python train.py --num_hidden_layers=13 --hidden_size=448 --num_key_value_heads=1 --rope_theta=10000.0 --parallel_block=false --init_std_qkv=0.0371 --init_std_o=0.00728 --learning_rate=0.00164 --beta1=0.9 --beta2=0.99 --max_steps=3166 --dataset="wikipedia_en"
Each number is 500 + 50 x the weight over the matrix's rms, rounded and kept within 0 to 999. Layers, rows and columns count from 0. Numbers have three digits each.

# gate: layer 6 MLP gate, 1216x448, rms 0.0499, rows 823-897, columns 280-335
# up: layer 6 MLP up, 1216x448, rms 0.0452, rows 823-897, columns 280-335
# down: layer 6 MLP down (transposed), 1216x448, rms 0.0393, rows 823-897, columns 280-335
gate823:494517399610537409521563432399463399503429541458486444472445491483458583568498518489533422465455634454521548505433538504532518520486540487560480533574437444392520601500
up823:531500514480447502481615393517494536425449503500501571509428434586561546439457444509475519538501529610580490447535518479465513469514475396479597439481475549408521439466
down823:441575523425481466560447548496502424565504573506571509416529476471541481531606516418556496482416520424536534565467470570462502484498430562552578480495576521510490360580
gate824:562474512466580508497549462499454515504568417449526531516438436518520524574530470462536408557529571517497483578492445481509470515483423587485468586394380451547496497470
up824:598486516504458484489465505517507545439528488531468463434469536512494543514493504500494488394501443535488372499493474497470523476418497520502485451513443471456564549469
down824:404584416517559621380514416471489499456399592572495488559443523480502491537550502453479558446579536539507440541562492442442572507384469548597483529475463474424509424477
gate825:415457482503420586538483472449455457567488503544576621454552369580536509566515560538498450502483555503542454469508441502522395591519516397429515491423556568480435566530
up825:482501465512509508480550584494520557576585345473461520452490423519419559570505517477558493505470527530433481533486539536433532490571440526419512484517485466498486538525
down825:446577485451635510543497459541476518510456443481462529531527481554510483475494383525503502499487507359511452460393483505484551567485578496432466434401439501468520461438
gate826:512489557525570429494523534582516565514491520380632531456544548441494499403527485570452467455518448575453423470520508570445487419491456515533535448422494448531469505584
up826:541442480521490527479524486615556453517409481437533488464461488489535533456564438441574480356526464562509449480476433605473483455477552526493460472482512414505415474554
down826:533545476426467507451453495397568498493501473639429462498533529492479445554475437558479539494448514490540498505527546403566464555526546507519478498528453607534526479480
gate827:473485542498580497479530444496522481607521463538409395601479524552479485519492508539479474522502560447546565542429473547455462525459511418584419571516541450550526583454
up827:502502526536547395456525526428505567479604500521561581580467466514543537482441465533510461442476436525576467560527481478544463380516430508488496497429441547520480463451
down827:477522520458547529531513520533494494415459450487520480511489528478519477473529494487501485464497507472420522544493500423486587552501499543448564491532624452462491495521
gate828:440491560430542522514451562508568536535418429541562486514534396525583404593622543564518429502523473473521538522463469530598551479370434495543561516523473579424481620490
up828:523483589422609505533468527511550493454463537511474469520426458602492490634438512525532499628418422513481534565464596426526479501513521483506498517569494559518527505417
down828:511488461495571502484601514568444424517597490475507524662477499516442585510470572456557534587480467494488461474494482486514552455480499483457437510454571400485575567532
gate829:488495520515552519525459506418441552628480471492498479456474530520479462538488456508523509538453475420521549559493513454498465537488496510503479546504466429566629417439
up829:555517472468528518485501596494462406491553450547495625521486456423491572529505454402496522530502511510482488483548558488484509482569468553666541439478485513500509549555
down829:604498496448547431501466495571447496450522566525531494534429493399521538535443487464496435513513539497452483535522490504459440541476557499425445432441588385533504555496
gate830:481531471380533483466479564441535496504538440490487518596453518517533484484518547543529486490538403547463574497551463509483552420565506472530472520474449485522520522511
up830:538479480557416461497464500427428487497456431508511453542404430510500473382497498492472525450572609520532468515460429489349473460520515551537523509426458492491465482430
down830:420444458572460495515484541540610469427480512476478509447524482469445518565486431440414440595462548485464525404419546454577455510478428552484483446478505488478395546439
gate831:502509450442553516500530568456449562450486427591490488509593437548527484553484492495628519441503487439463464453461526476503473399460489482537514526521563489561542578504
up831:605541551412566484469536426512398434404451493453497530535540582542518475460520565494511428469481502574428459524397436541565599505518421504546500543468462440492595501508
down831:519618490465449490510458522438466498431470529598521521497501522483506474483549470451468552455435516517508500502416546394564477537512538381560466589562404498467513542501
gate832:477531440516526535524498572542449526530538531490434517520487487489548521443489562458532519534556517486451484449505382590412552522488535442439431432556547459455398412548
up832:540494526535520556567542524481513463497480481508485638508462481475585527542470427471454586494518487423629521532486462445593480563484561490561506517527527537496482580555
down832:492582452529470459583490568484536539496463448498551435538483513447524525486501508509531505477496546595551500492439456499544479547437483553508485523504505494451477472474
gate833:508585500431506526534514436455584409433532440524504433467492472510550531503461493487448486478502575469558510527506486489513442479447428580466481485524475400504491507499
up833:475446575463520550421504563467508480494451512509447524564494407512515474489381590532495469483485437472493555555432547486551549504442451455433527463558540586527439519500
down833:505451456552531485606576527529556545542487469524509448468484550544545566484475454491474476502520509505578518569420558498447510488533544527481542556495632514522534470470
gate834:482518544478521389590489477515465477482450483490522542487449440430467448415556485507494470509512544524578567543555450501545549494512589466464509462440428540484489536503
up834:499492499504535464422518528487504519552435508553560623488450522526451472479492513417402460494532477466502490500598464522429438588427559457406552464482451492550449528532
down834:621491432497489522486471483525545526511538552488451513580471523516551533465546484513518518547465494594438509499488570513485472562525477544466433534499547468542439619541
gate835:416401503486535456479507471532524502474485521366395492472496472559451530382518483465610584475468572620550365465466586540453482494448462394523432502443509512532485480427
up835:493507506522536501501539491452491600473399451489496561489571580466499463638501569451511527624458484509440541486464533481541439528476495546517521451535417483588468462488
down835:529378506457494523458533596525575365487515525484384460516479513489436509447510604440516454524485591543554531429473527485352504580504464467579418472521575467529540512532
gate836:537464483464546448501527523491557481455497516438523449452488502445489455406589497487437565488502438542402592651511454449480451524471471566414530464524456494556541553513
up836:517487534536531521530463439494449530519541482531551451482579492511500462553591527360557541526513452553485489459462431614557574396506485499444410506415538558485458552411
down836:531443494571530476593469403552440502513529489484506495488478406468588426527486476409493589463553503555562462471430526463627440469504455442599475413406504477488410531444
gate837:527504577467518471487503396521578408430442488569572416516579455505652460486474495418508483470532528487537433469540559437491535509535517591469506444517451506457500583411
up837:455443514512523489467530491515494548446459450502499497513497481503603470442449551428406528490575537474545610441512641477493469501520464513507456623493528504427480531406
down837:559554596526500412443509595525551453435472513469498520520592467581435527394471466479548413467527474479530533522471538469494500432554481522508541502412490465402549431516
gate838:471469474489543542457532527499496461449501436472524490501487475514549508584505449447491530510537531518566468542530547503528494516406458499482554531548554445475548482484
up838:427466443380480494459496522442454483484561448430489401424524507493429505494482561465470544412452521476585556463432392574550490518563466497514470481462475458618509513486
down838:449552556522475466477530539469520539461465683570502457498497482496491537469391598441572566466433473472544450458539619540434478528462543461482466478446423485489544480461
gate839:488565437483561439598601488437441556544367504489540586460446405461521486484539458519470523581478476537452583525471452544519569399494494557421481520510539515518474455447
up839:553539471428546407431513525481497636460573525446520540410467545479477509475555417488502534546514489492443493496452478511475541505505516461501490544506445497475528499487
down839:556479478464490440464531540530468532527441515512512547420520502469494496501627500490526510510397528490420490458487576472494413474507494484468434492495500432482541482515
gate840:425462480444550548488619436481564457565437457532593405448481523464484519558580531503533529585514541531448515528448497461464518451521494552486559518537571519387504531559
up840:603583400496457501507509536560561519603461518511540471576517599492486444436410432508514444461589402512451544520484537594516491512482559504532490491606568459554494404528
down840:543508485502368497559568459535658520558560469512460599474443457505492533475509512381509421529546444498466450470459446449487518432513396470562535552486489547551512568528
gate841:505485529376560494545463448478461535536523519552551558432519534424443537470471581453523550528549528524527373468490459583539454550515490444437508445547541545440524479567
up841:555495498507546462528485507533573456516462525534561475520524475471430473539550534466480550463505425401450573364539477508487513550450489488393504434447443538526528467529
down841:497536525556470497521420476533499411485522488497568443537419535523516464591499500577605471488489566515573483552422639624483513473555464557460488447486473540392516470398
gate842:565420468471506441508508461486478501511564465555527424500536544614408556445542514502594508460535515561443589444406505606499530434579531458478547522573510415468530531552
up842:580488532519570496456570501527542504585601538475599405472485524545510579417513545477513467497491458486512461485454410605531410410599470553491487559569473482461486530500
down842:513463506489545420537440563526468457462517530458442547501504498454515534431425493526494481548535525481484511485526442548485520490478433457578508554474477506444463496477
gate843:474478486438627484572506553507488518548507462469489585431498536483468566495544579477417559597507455533549515575456557524532474484523496513431516403486499510468547466420
up843:499535526496470476550425466519531543503427555511535512510549526469433517499450584475501458488473442473442551557509597490581427422549456501422432504461502506481521560512
down843:527499516366504543601470473412549495545515459497390492574496547591499453516530470555515603498502402543542536426566492530437508551555475548464464546554555498593543498502
gate844:536483585455532541555506545547523372509489480554469530581566569432592437444528586527550391575442515596474593478459463456522556450497484569573565523509494507453454449491
up844:622431516444518462501451467516478515522507525517477580432549557493432472512509518530501441483487518513472526503467459404607565563488456547567443546507566547489496434484
down844:470490513499412527427496366551419445477374578522503457447542437530438534516476534437457425508492461467492482478510506474422480589554526484493427584520481430487470505514
gate845:468478416501445475589539577494491455446530494440461490482560487540438483448482508613538512524494474493501489422473556579489559481524464449439528494483477580563542540428
up845:526490509500494504557480504419528453526490481485412504504474392506459466503555532445530516520472473474472555475408519485369436495473522512534510400485549512393567529424
down845:536468575427537501487484535516523516535483527507562492425496453607531495481513591543468565445457463491516501441478481443514585506534593537572521421490473430554532518524
gate846:483523437513579513564573483525473492489516403495554567453530537543537423529484468494469527503572510549587523553389510457407386496424433533373624531502456450477546554412
up846:456573476520496550543524562510531529567535488404483418639509525498462489610534535456484444547445500474491564502572462588500468445440551453531529488507466478618537466470
down846:454476489534613513624525486580494431611440569432453460524447422491450489566499496569540514559459546460563512495388465463573496521539485517440512524447465547423439459517
gate847:536583517514573595573493543436484452513517485433477583532504513388515507490579468469572549452574564578572511522509514458497491538478475449559472467537464574496524533506
up847:573475471462458467532496534486529514473556462515448439384510474546493415500516616513486445506513483557540514456449593508545511490552523413523488468488523511425488531485
down847:486444501457556421503548498494474493485461484531551529529474563491567457587541453459561492492482536525513441542442601529447543555484587521458529526463501406532485475458
gate848:503470451594552497633530554544449475401438448514542572496577551441511474547444462506564544515534453544499572513476481439530534377540464471533490483621484516616452565605
up848:513567355516479523519466522544538471513510486436538383438466598511508470448440481468455477510447450524403457509470477529460489427454447430546519486446534551449511447502
down848:554460461416452435458496491475543491544515667456564522506487523538498507502458483430506563586528523557452458533564517552511485551370475578497512504399551526547498512434
gate849:524476533495454405515546500564503529554520456605461480483539470475492414509528504488450501494496534513515470485475505395535553514448492495511499421483455518435516564519
up849:474502450547465438500522468551412532393523428506458566578563389533549459563470498427575471495510494411434495391506411589470573533490432518560451474546400523544505532544
down849:570525414550467496565559502443509573479478588538525502516469449524417529452529450429496520497407466514482519485602419528507539483519554490581375422509545471558569416418
gate850:486503546459515469517519383526473382463528444517524460498500465600575415450496490520489489545546583604463533398431438489519506462483500443523515539513553578483550595487
up850:492511434585500585413421478571511530386524460513568626535539473434427490620515563440578438478422505480503517501531508474445453509497605514526503512436529529580552451504
down850:566497498535549458516532513481508571541525484512533537507403535500491553457483524552484427473478495542468513554574575512553492486496537499427471555468443491560468480483
gate851:545487414455534460481569472488488475506502489534504449551583497557558507421488449489499474523483566492426543381521390438442465450366408565397566493575589483450611550492
up851:470516462458484483478468486559490574501522468566493477461580533622516536513473524557512425447538574409496537467508549486554375540474518522512493485515552491464490501533
down851:520496415510441527524460570493481430510508582532432517532534565623480524508550542452441578498520537511478577401518553466533491457431429498496538544508511535453493531543
gate852:547510452528564456500504521474498409447480508549602416470549547483512491471616599446569517530505518495440489468465529501443450501493456543583487540567609421428433543532
up852:485526368531520529485580432463483532453509448613532461531498488445504499531512486561430519521477488500495485517530486433497528480436470467533447482490427497480429562610
down852:466495525409483446559506503487572482453569471573495414496557552609452479464569563564506473447497506503529502520492340573577506453524554543390592488431541422481547561552
gate853:570524560455440387519399425401516474484567423465503514465535384438471449591437500553530523495432546527478485587491570464518514509529512463549565474472564437498573460544
up853:516505577433545551423488532409495568472514496523407429439542506495499561595503620501563431473509537554469493449473400560619415513480453555474590555497509497544538514512
down853:466477504465508452479530392482567451450513408541515511484484501544530511448523498554457497518553475538479424486573504553530467520530592472531566501525480447547455523519
gate854:537489450438517468542486494377468520509545541445491456651485520564583435472532504561485527436599419465514514540527430500466520521435370519430476480497425445440493520552
up854:462515460497508443472551534545470543521434498552377463609523482486542451494481538548571477504456456478588406505519611516502474455458433428578584554478391522576504466513
down854:414567535520521514534526505563469520482501584585559430458460521563507479487484494424457580482444453508507480529451477476473495426461481568590432555515501513486532463441
gate855:534519547439558491534478604534401521499520493526501539523444481512530462548478421465481571485499508498568440451565541475541471562455527519496518473467488473543502541495
up855:435577566455447459537445518470512477580540604410490527474521491433479514511572485552510450530484507546527440519562527455580489514482424514489555552492506495559508514464
down855:504545559503518480399499528556546390557505497596464445447475492448446455515422509422473571442465442506458495497530472540509490398431480595486453482506489509509417464488
gate856:446471491566497468539620479380504471462434524508499491405518487539460572468476523515551492439537506477429491572518486483454484478525449498568569454490557526472441518492
up856:494533552511453451476560574506467464548496624519495542514484573441585450584571535559528486507461575539521450583514456457523561558399535469380523437465461557490422562453
down856:475577506409515574472534577538536477551472524407501457399509525485482484494512475453522573538543466560374481405556630434530511504438450458594456432464511504602479443428
gate857:473470460485546613483519396500465434498471446497594511576510439570547490369426472483480531484476478501397473504524461587510508467451590488515539567456470483504536531543
up857:515503502456451490467528548514530445486463501577559527526537477527585414469453429412439551545431490619541438470562488508510494573500501487481533567457569484543466477459
down857:465481507548439524426513487507556471505439552510486496498491499422538545518492456451473417590495555469589448518499518516492576462537520570486503552508372495463485526526
gate858:450476500470573542466452451553496520496539510533437516575487506495503447470487411566499548497527579559437530478505569514552536487461461472476570410505446419553505515552
up858:507563488439543488483487449515489458563562542491467408587445549532517556443486580504508516530497487521577557469502491505463529415519540487517528494513487491486457602507
down858:532582426437467486497435510491526423485472468509480460454483552477594504450532499587531474526373407579480398530458465536526598471432468480486580397494406492478464443464
gate859:492453467464557445515511486399525485565513486489557521478505540510565519466526563529509599489521537459462609497519516561529516474471561486530557510471470540504499421505
up859:524456408493395479528491524457448545514542519554524525475558542504581478488479510405528500527476521502543553539427512560470519534610546537468442432352537507480537438505
down859:495514533471568502586449430395423468515571475491524582458567488506531445596542475633566571481445465575468541470528520414553503499484528506468505391563612529423465445442
gate860:490455512445450427524501480514523492547509434526447516417497426487393507469574470498516511520547503577510522505387530498485476497490465467487479477486480413521455440515
up860:488486544500407465489549474521488423440456594510463364499449545522504519480440493506528552485449482514500504570465430502515446502489580466497507539487559506515465494596
down860:532530442615482526562469477453451501480488508531452520525410527556588547459459523515505490577435499489482474534477474497460467516502535460486414466494457513489518467510
gate861:437430571533562425546530500552466453463468448516619451501571464493501366609446568703483468496627510542517517560535499555526552548562461500496609485485451512526505473501
up861:549507555482574476512485443610548456562482429585506406486548545522433485564532501544522453451465594430513543498497556519566416445569624525573519406502533591557540553461
down861:428491562442490489466575510535525427388535521536568525524610511473435447484472477486453522488526488467523407669563499467460513486503495527479448531519537451551486556442
gate862:471450433428543452520519540497468466424525507445512458488550412445462515465565466465562497543565451515470445447403349618585382553562487439477562437436559476514557472437
up862:539502514372589448470519506394486426563434453515463397566500506486504402488566551588470543614542505513473450466550543533526507548500471466459479543579443551494474484447
down862:560531445470520469598432584566537468464479514513479506443507465461535576510459403609455474524481536498579524486427536562598401469536555487485555586493406492511446564528
gate863:447535401540500462456485473529459377589587478435411496460410484489528463574481462598482568630552451503508495444494426462492443546454456553495505461544548464477451571497
up863:602440529518564598459487513493424475462547491525527455590508490485503487509461473439452479584426431424520556444390485579492458509483480496462498516562471565548474500573
down863:448534537488496541523487598501522417463555474441380472441579528526503484560519436501421594493460453531420550485527425492528574574495509477498512536457635520602452540513
gate864:475514513575530554485487490513511507462509460483521486501522535475532463580504590597465467527542545529429451506479494576493487501480486488483548463540460570502429587511
up864:473404472570458556491428504540477509458471525484490574525527516454534424525517538500533544517472517531431487479422499556513459514545439525586528442508493446470468418416
down864:472506559523467539461490472523460412494598502406503478384583546515503505542497426477577476445424547507433516568475470509478564547542473569536545484470541445511562495513
gate865:488571486559584495447511478534536531523504457450465407532414461498438621490512535556504407556511559493414562504551560516521441479437455459564535544519471463445426544422
up865:545533395459590489420537495565546522510500466499507507490490399505528468430458384496571585560567513548614483488529571459544566515534490490505528509411525516373533549436
down865:614515482458476475521574497547483396482505502413532481553546477530471473496577543522515542522436579503577503491594522453554484382534420638570418528479547460436491517530
gate866:413540428559439438501524535449484547430488423494568526551544424459502424466442498557493558513488421556464526491485513489547470382438498467455589490529537439599520559378
up866:465590604495472487521472482563499438498448520584567490469562539498468460568499522533477486522525440387439455497535486468447496448508439448441521529436501493533501567503
down866:586547485474476498470463527583504456519523535467547519545450458478474474508506522517483478508539468536482595516514576513395475498520497573591543529529533506433477482538
gate867:477516499475511484499462457520505470585535512543526458553435422450482565414459477420549515493482565553500547536499571491498441470531514422589499528521509544512478583573
up867:430509467472471437418520484458484557485491521495512532558534489515552514482467531645559502563547469537612555492507519492559412484459497421492525524403526427400416573595
down867:436503527466522460501513396463455532446543480554557461490482515504496526462422537583546463417437472503403497489437557497464429453403454542419459518406510446461506515542
gate868:485462524518478501504502488435528495504476409436514495490480445599412453458483549557568530490522509541550514365328406610497501438523481445465447481435524501536566537485
up868:590561471461411411606497435460493535483517516440520528504413504509408489506509488551501478506429510520499450459528465480566461578514548495478542449608497584402522498545
down868:474472442494506485475526457528604495530436401498406586515492424472429511483501487529548507472513451421590543504475497522523492380532502474519522556544517597484481498545
gate869:479498479426521495470444493446430512605487502521508428454443470512568524529501538604486552516448477542460492429521497413486533480581533582484544493503493476466601544506
up869:467509495469475454478584511531496451515485497423491458436555511498492475442487462605576528546493508488476478499496515535514493516416509482468595462493489586547514510445
down869:464456531595525550504537400517548513454503614512540515436546471468429521562586504348500481536574465467523490484497564557492497540508472491478435462458458510541522396536
gate870:498481519524461501522467498462380461496494446525442509507516491535499487454497457453404483512581496464499423502429497513530602518482529540434506537398450515450538565401
up870:518451492475519525528453415495448444488473500489521446406546418437476508530418539610571441540505479437589510528515447451602548567439503501489420407499501486481491498423
down870:516557527516509487502486483484495494535527525543448526479473482490467544396425484568597488467541536570500472506465447461501530452473544492467360448481517386541436552503
gate871:497483512459485498526489525510448481514493385492550438422512403552440469528550534531544538471512422422503449412527455485512539446399400588512512451545480441505576496427
up871:467436525459501568533548496562502530555504420424596454510496505500513471505483494480452543540519495551488533491525572527558559444451564546528517518464440585552550529517
down871:452480497440503505408470477565515500470523420427635497498535531538371508495459479487516476451472490643560465484555507458469448454477484509532573633538499571458526490385
gate872:517513529490500488567557409473440478440579541400453543475529481464543488471518521451518506488453436531541561384481471655488530475451425412485589401497502602440507505543
up872:455460522456516411483515449535483530495564499488491485411533503485438450347530450467459428544502495429590504559486543487518476480490459516488465500449436504540477512524
down872:501556450402579557514427553406521545520554498536444586576561523471365483569446512442500492420561481483499514502504568532491517490540543473565507548508445552493501485556
gate873:381509405566500536539603534499508484550443459602479530530553502399548575474490656561465508483592544407511529504506528389546624512408502544455485484476456483488426490498
up873:415482520505511633423513591530450458520485559444569464423526534537447530489545485415494498532518537549607545469473519501406495513462529507542418489446497477524502531518
down873:580572514521434459506455529467510461427513459371531519410468516483547482492480514430491514487460447497467478527433541429446462523518477550512441537537528621517508578458
gate874:546529495472555443469531513519489506520350391484442489522490535412549520504508476471500542529592572412604517533535506443537587488467398500409584512601525413438487575499
up874:435532506488448463483538507514640489456361429567440505505475572430499557412502443453473557459472586580496470511572531421475440504562495431489400535459542594457486557566
down874:514594508514510517428545503482552492517480532464564508502517568474526503541483506505538449559490578510413498625448479548510492529493460566442493499453435521542452480441
gate875:441506541533458518486447572486501461424499466448495470468468529441517543527415485530524446537489518548486440483483583494525458459479467435448564440440559532425533544548
up875:439448440553482495487526544445532446447565460594455523445507485468482460445519448514432443455459606569516499429532491475454502489450554573492562433512477437423434483552
down875:517508458414441534421542478533458550529576551545565502567524460475619471435548589523583506412491515469450445429498519509555503555548519474482419501561463494487485462474
gate876:459534542474541421544511522457450540503468588490416465495480550412451481529535540509579433481443562507514547461489489458485402489574469521532506482515536459636510531485
up876:521518550530555553419538447539516527512532515526537353570532526488471485478524567466454413450424463485396519573487495516470553487551562395481623569523642464583548451468
down876:522524475534426565507481581410508435512573497523448538535486460486465570531525414452548458536533453521520599457562516511528491568517513517438399456498516494522483516529
gate877:491492582491446419536477534504491463558432473521482513540542453513442449539609616531498484472495527459562554550393469510462539441486525522588552496514500537406601449432
up877:436411422516586548468497487457476549440505479440504511504448477479423571448481523503572502440480572579436463511506444499471421488487485510461452423483483467489463565410
down877:528529559587467454541514477504534455521486525491548581521561500409514517504496587445526427467470508541516371546482479497421418463472516408430566486484467498565548562524
gate878:446519478443505511540600512431485468587500506449424504531478552495466513531492449432446441493477475353431432486520499488508528506460491467513479587491463565563486482420
up878:554441452489481478495533475420541507503488518592503541479470479470573554507471449491554517520473487474516565506553503522439477520429490425436477473545561492482525522492
down878:489489613456495560543561483445419534522547385630679519508598457524531452510469407476458507436571530499516433503505414446511516406534433469451475475584560357439531507429
gate879:500504576551599441508507478543561522526468544574550497517452510514551472534494478544518457472476480509494527498472523533591459533531419495515541341462596558473489511469
up879:517493525534502481462543525508503499514512473476496431564405557487502539514468541572492615465548488463517552572473506533524493455476401528493533605539513450577536471574
down879:486402439447383535431473428475603487558457516525572492523474511501535479444553511559460481465484483580491498368432444546432492463547457486468497533501451551496533528547
gate880:436465535464483566553436516368559559522443490464551331540519513589538477500510565530568513513456543441520502472494472528420501549551536480601458401471500403456511598559
up880:541556479521524580519530395510539412569519536478522551510369446489505567471553447564372567489486541532563585578526582513532617500446467587474433510381413590520607511450
down880:477636533567567527584515438496540455475493522515475541580547450492541479548590562505372593546536505491530572501492466415443543462477472512414499507552444464514477453487
gate881:515484551503459520516458540495526521543470482444545516567459482471518512640458569596575540524690470488579508549530507409510502484479493545532502446568550505453506513584
up881:461559559470481533466480509497483511464515469512431565461541454488437525592537495533583626381445505516516466541444476531573502450509518527564529541515502539517549454469
down881:470510492551461528409519556392614490555517451495525595474554506435432478543490466551475567487442519540490555524546447519430546505513489478459518469495477499509462517525
gate882:543534492493571460512545583563530525533481548497526469543475551448475407546492557546458539447566501579446494470485410455418465426516509473585515479549478491490436591429
up882:501461440401521479452485437499534594458474540591438607496512508494502468545518532550478472467499505446509460486496455504545519478404555557442535579540562559521495557483
down882:521447424457481565544506483547482555404584398543407561509463483464473434518416484425566515501491523488444498519491446536510491536528528528517503499502512495464562376511
gate883:410480491390487530574488488529536551524518425527553532469575476424476535565524494612378465414563529459471485528561361488582560375558559482493498472575493615494355465542
up883:473554516487410534451464599504526446532387590468428615471498523493446477476464445395507518458517393510542531498492564558484443494438397468485528469589433523446466577499
down883:501521580426405464446486512427500476458456474539431531461640456483524454478450522529524453546566521546534574530419454528555483548469475535559523491608501566518547575454
gate884:507493481535551403455416545475512476477423490446556544556535545558405439596495480550472522484572562589511515544489438440562485534492482488492488460493523516448482489581
up884:491435509406448468494497463597449515538592531468453449550446515454424523519490464514458449559489498508484467461492510449596541503461415439595486472606552437441559470462
down884:520432576479576551488528488571568535492508463403547515509455528491402451540486546458548468442492461507485555453497470532487556544505472505579570503590497487474501505480
gate885:454477506603583574519435452528558486566482506414491528486502456426453604588558602533520480433526555492467510531471460538463432383468530506574503459477455566512510466572
up885:512466506625549570454475512524619472545519491552441549429424492411436509470440545491524466454544564564467534540506477514497618388563543476517530516550448528428510388495
down885:514495522430453507464552539468429501470501494523458440510443530455515484477498461443464452579509447485454480502500574516513465587470515485431435542416544476445500577495
gate886:537338617423498473504558489527455595426501496493520480503503454522546408520534507474520494512479432557486471539455545539554492512545392515466521495430536431506499536476
up886:424607506606508589464482564485564438501423578518554490502473523525551494469553459492505492508457479569500505517536518407523484466548559487527526559449476441442484540521
down886:513473458457438577576405470477497545519431557508485512491539435505536619507515558576455563354450492600449486500450477462554548461419546598464538524380485473546531546517
gate887:517508503478505548480421525486479483542402474522482456453522475488457479456498447510490440584511457498503547484463391496494595509484474520578465489507466446555425498553
up887:496471524434499471514562500499560490556437558563465457526540506490511474487538442555497517498493459477441513501473426534496497482491574557508551474427436447506558464636
down887:507492567573477387482487414435489535505498467534541431460499533485398452400541501521574504443502473457570489480433560382431526516488480574487445581483643569445518469455
gate888:493456475473464447631470390551531499526527486504510478492476462549471600498442553520424584510512532446492523501478517506539526538570483452513568446360484395491550472484
up888:450454593476558654446535556478502408442532513423424448460622514559465438447509531492484521525466434456418547423522558460544547532444466539486469479590500469625524481506
down888:502475421455483417470492507567497569572466474588488555378466479534585407446526587480459474560561521564439496594496457516465480530450565514412485506512512506522475448530
gate889:468488508456549533476533541420392493508495499571529582505509471456543540457581427561535449517603596526469502470557433512482511498580527527577548558460565523470490538609
up889:445465486556484487504520629471552517460504488555502564469493523450548496543498450535434575439524490475471577400461548435528426487557428469576519429580528561565570532450
down889:442572568537531481553402568528542378530466579452467448529483548479420369483523454583527588487602515389452586487519495394529534551520548458450511509542558491482525435497
gate890:497449471517575535534470482468478531520472569507442399562480495518571421453534488532546426481505450469429595365498484483501533409501513557531519501463492481504543531508
up890:521574529349508458496555491592515454462513517410501488575513492508533498473484493539553541487417456523418490514490440463434442411506473500507507479506527405507548436453
down890:438470518549605506375509491515509571541448482558441509468526442385564428566454466462397525445523457454543434513510460569527607540465560436491450419469471524493602521487
gate891:472445476501581501522579491428539547538523439423379456491486573484396477457450481456480379495549505489485487532462518474467444372535576423516471499484542536528475513485
up891:478465565491563582526449534459486569524550531401583489483524436350505564518558398516663531533422544632516429479553472501555539555459465537560489522537482519514440424481
down891:398564460529505500535454442574464620505556551553557426480496481506425548447524503452513533417427483505456466491572473564558489492461503591541476526487512493553549441410
gate892:551521445505460448553487533475476460433465602504565535494514466478602499526492468533540474428545471513516461505430449533540510511382497507435510482445505466508470496566
up892:520420573494463505509425496518569513532501472605543554402474541506480546477549519446504443466513464514467475570513490473489533508485534545473487446591509459512489479556
down892:523392536560470452527534486468463462444452447474407497434423554423502456512481542514418499540558572427377481558583551507424500481624522450477498479474563529395508391560
gate893:429511573555627453485586504534444487510484470514519514421550580412459541542433504538489509465495548526547546478477450502502543445476494464375539450453478444472512488517
up893:527460514430521544451398571515579505494518510472437530483488478585473521570541407516532383459463582424505527478463509481516391426471459449503524444520532505514428481589
down893:567445450542560527417429508453574604522439548526555479551463432414496440528509526417547446454572505540537474541538491483428428478514453485399564421575447438433440563608
gate894:442455497481550425452559460496499522537555480494455512468504515601529469494422590525432522485518482522475420553407499547623444434528403538350508461532448582499453471476
up894:403520508516453500533568548454547523594444460399562419589563532578527464479590500419491570540562506533495558504536542522496532628514478454516466467430502548459464518382
down894:491471492592564561456446500399489544517537508467439452535450533574486557449467444537441548445484539532536558490507430450508449500398462480494448476513559623478488424524
gate895:470483545572437435544600488479478533484524501497392415408487551503495493498468529525537494551559519540461530463559411485447576494463396519456532536471513489531537481468
up895:443611595597518583508584495559547524467406524521557462498378569502526427448462579463605452518420547547484510462516542410506416480518521548498486516439578465490559425500
down895:358479538558537483482506513504572517578506439503506424478501519519503496506536598434471595528428509515467467505449583555514430492478489525560664513464526548510494506440
gate896:459504497505577519622540390475524425454465429503459529540500470564481449465468601528529410566472454433512619579479459528451451453453527661476549492484522513570415582446
up896:484459505412431465476481434532501529463482618523609437528494398525384576528504577502398495484500492494417572550448379531565412529447468550475460451408518586578441547527
down896:495532478530533532531504523585513418545593507458469548441536466534472407471538516533447490430510531530558553530545406486426479319537455588530562485480494505502415562490
gate897:410436465506497466582459588456493518595502539532531518495536490431486522492576448484540576491518556568548421523392474526457459536496443519525405458520480524439450533512
up897:454512477480545512457373494505442563401453508517530523412479506533502543511485469639427499495574436439514541490502511428416530522530524435489500443489497466606509446515
down897:557485446428488556528502442492459519554504497522504561473497557495579490499505505512368518494383529489564476464465531472539532622559509489542426482509535455474433435483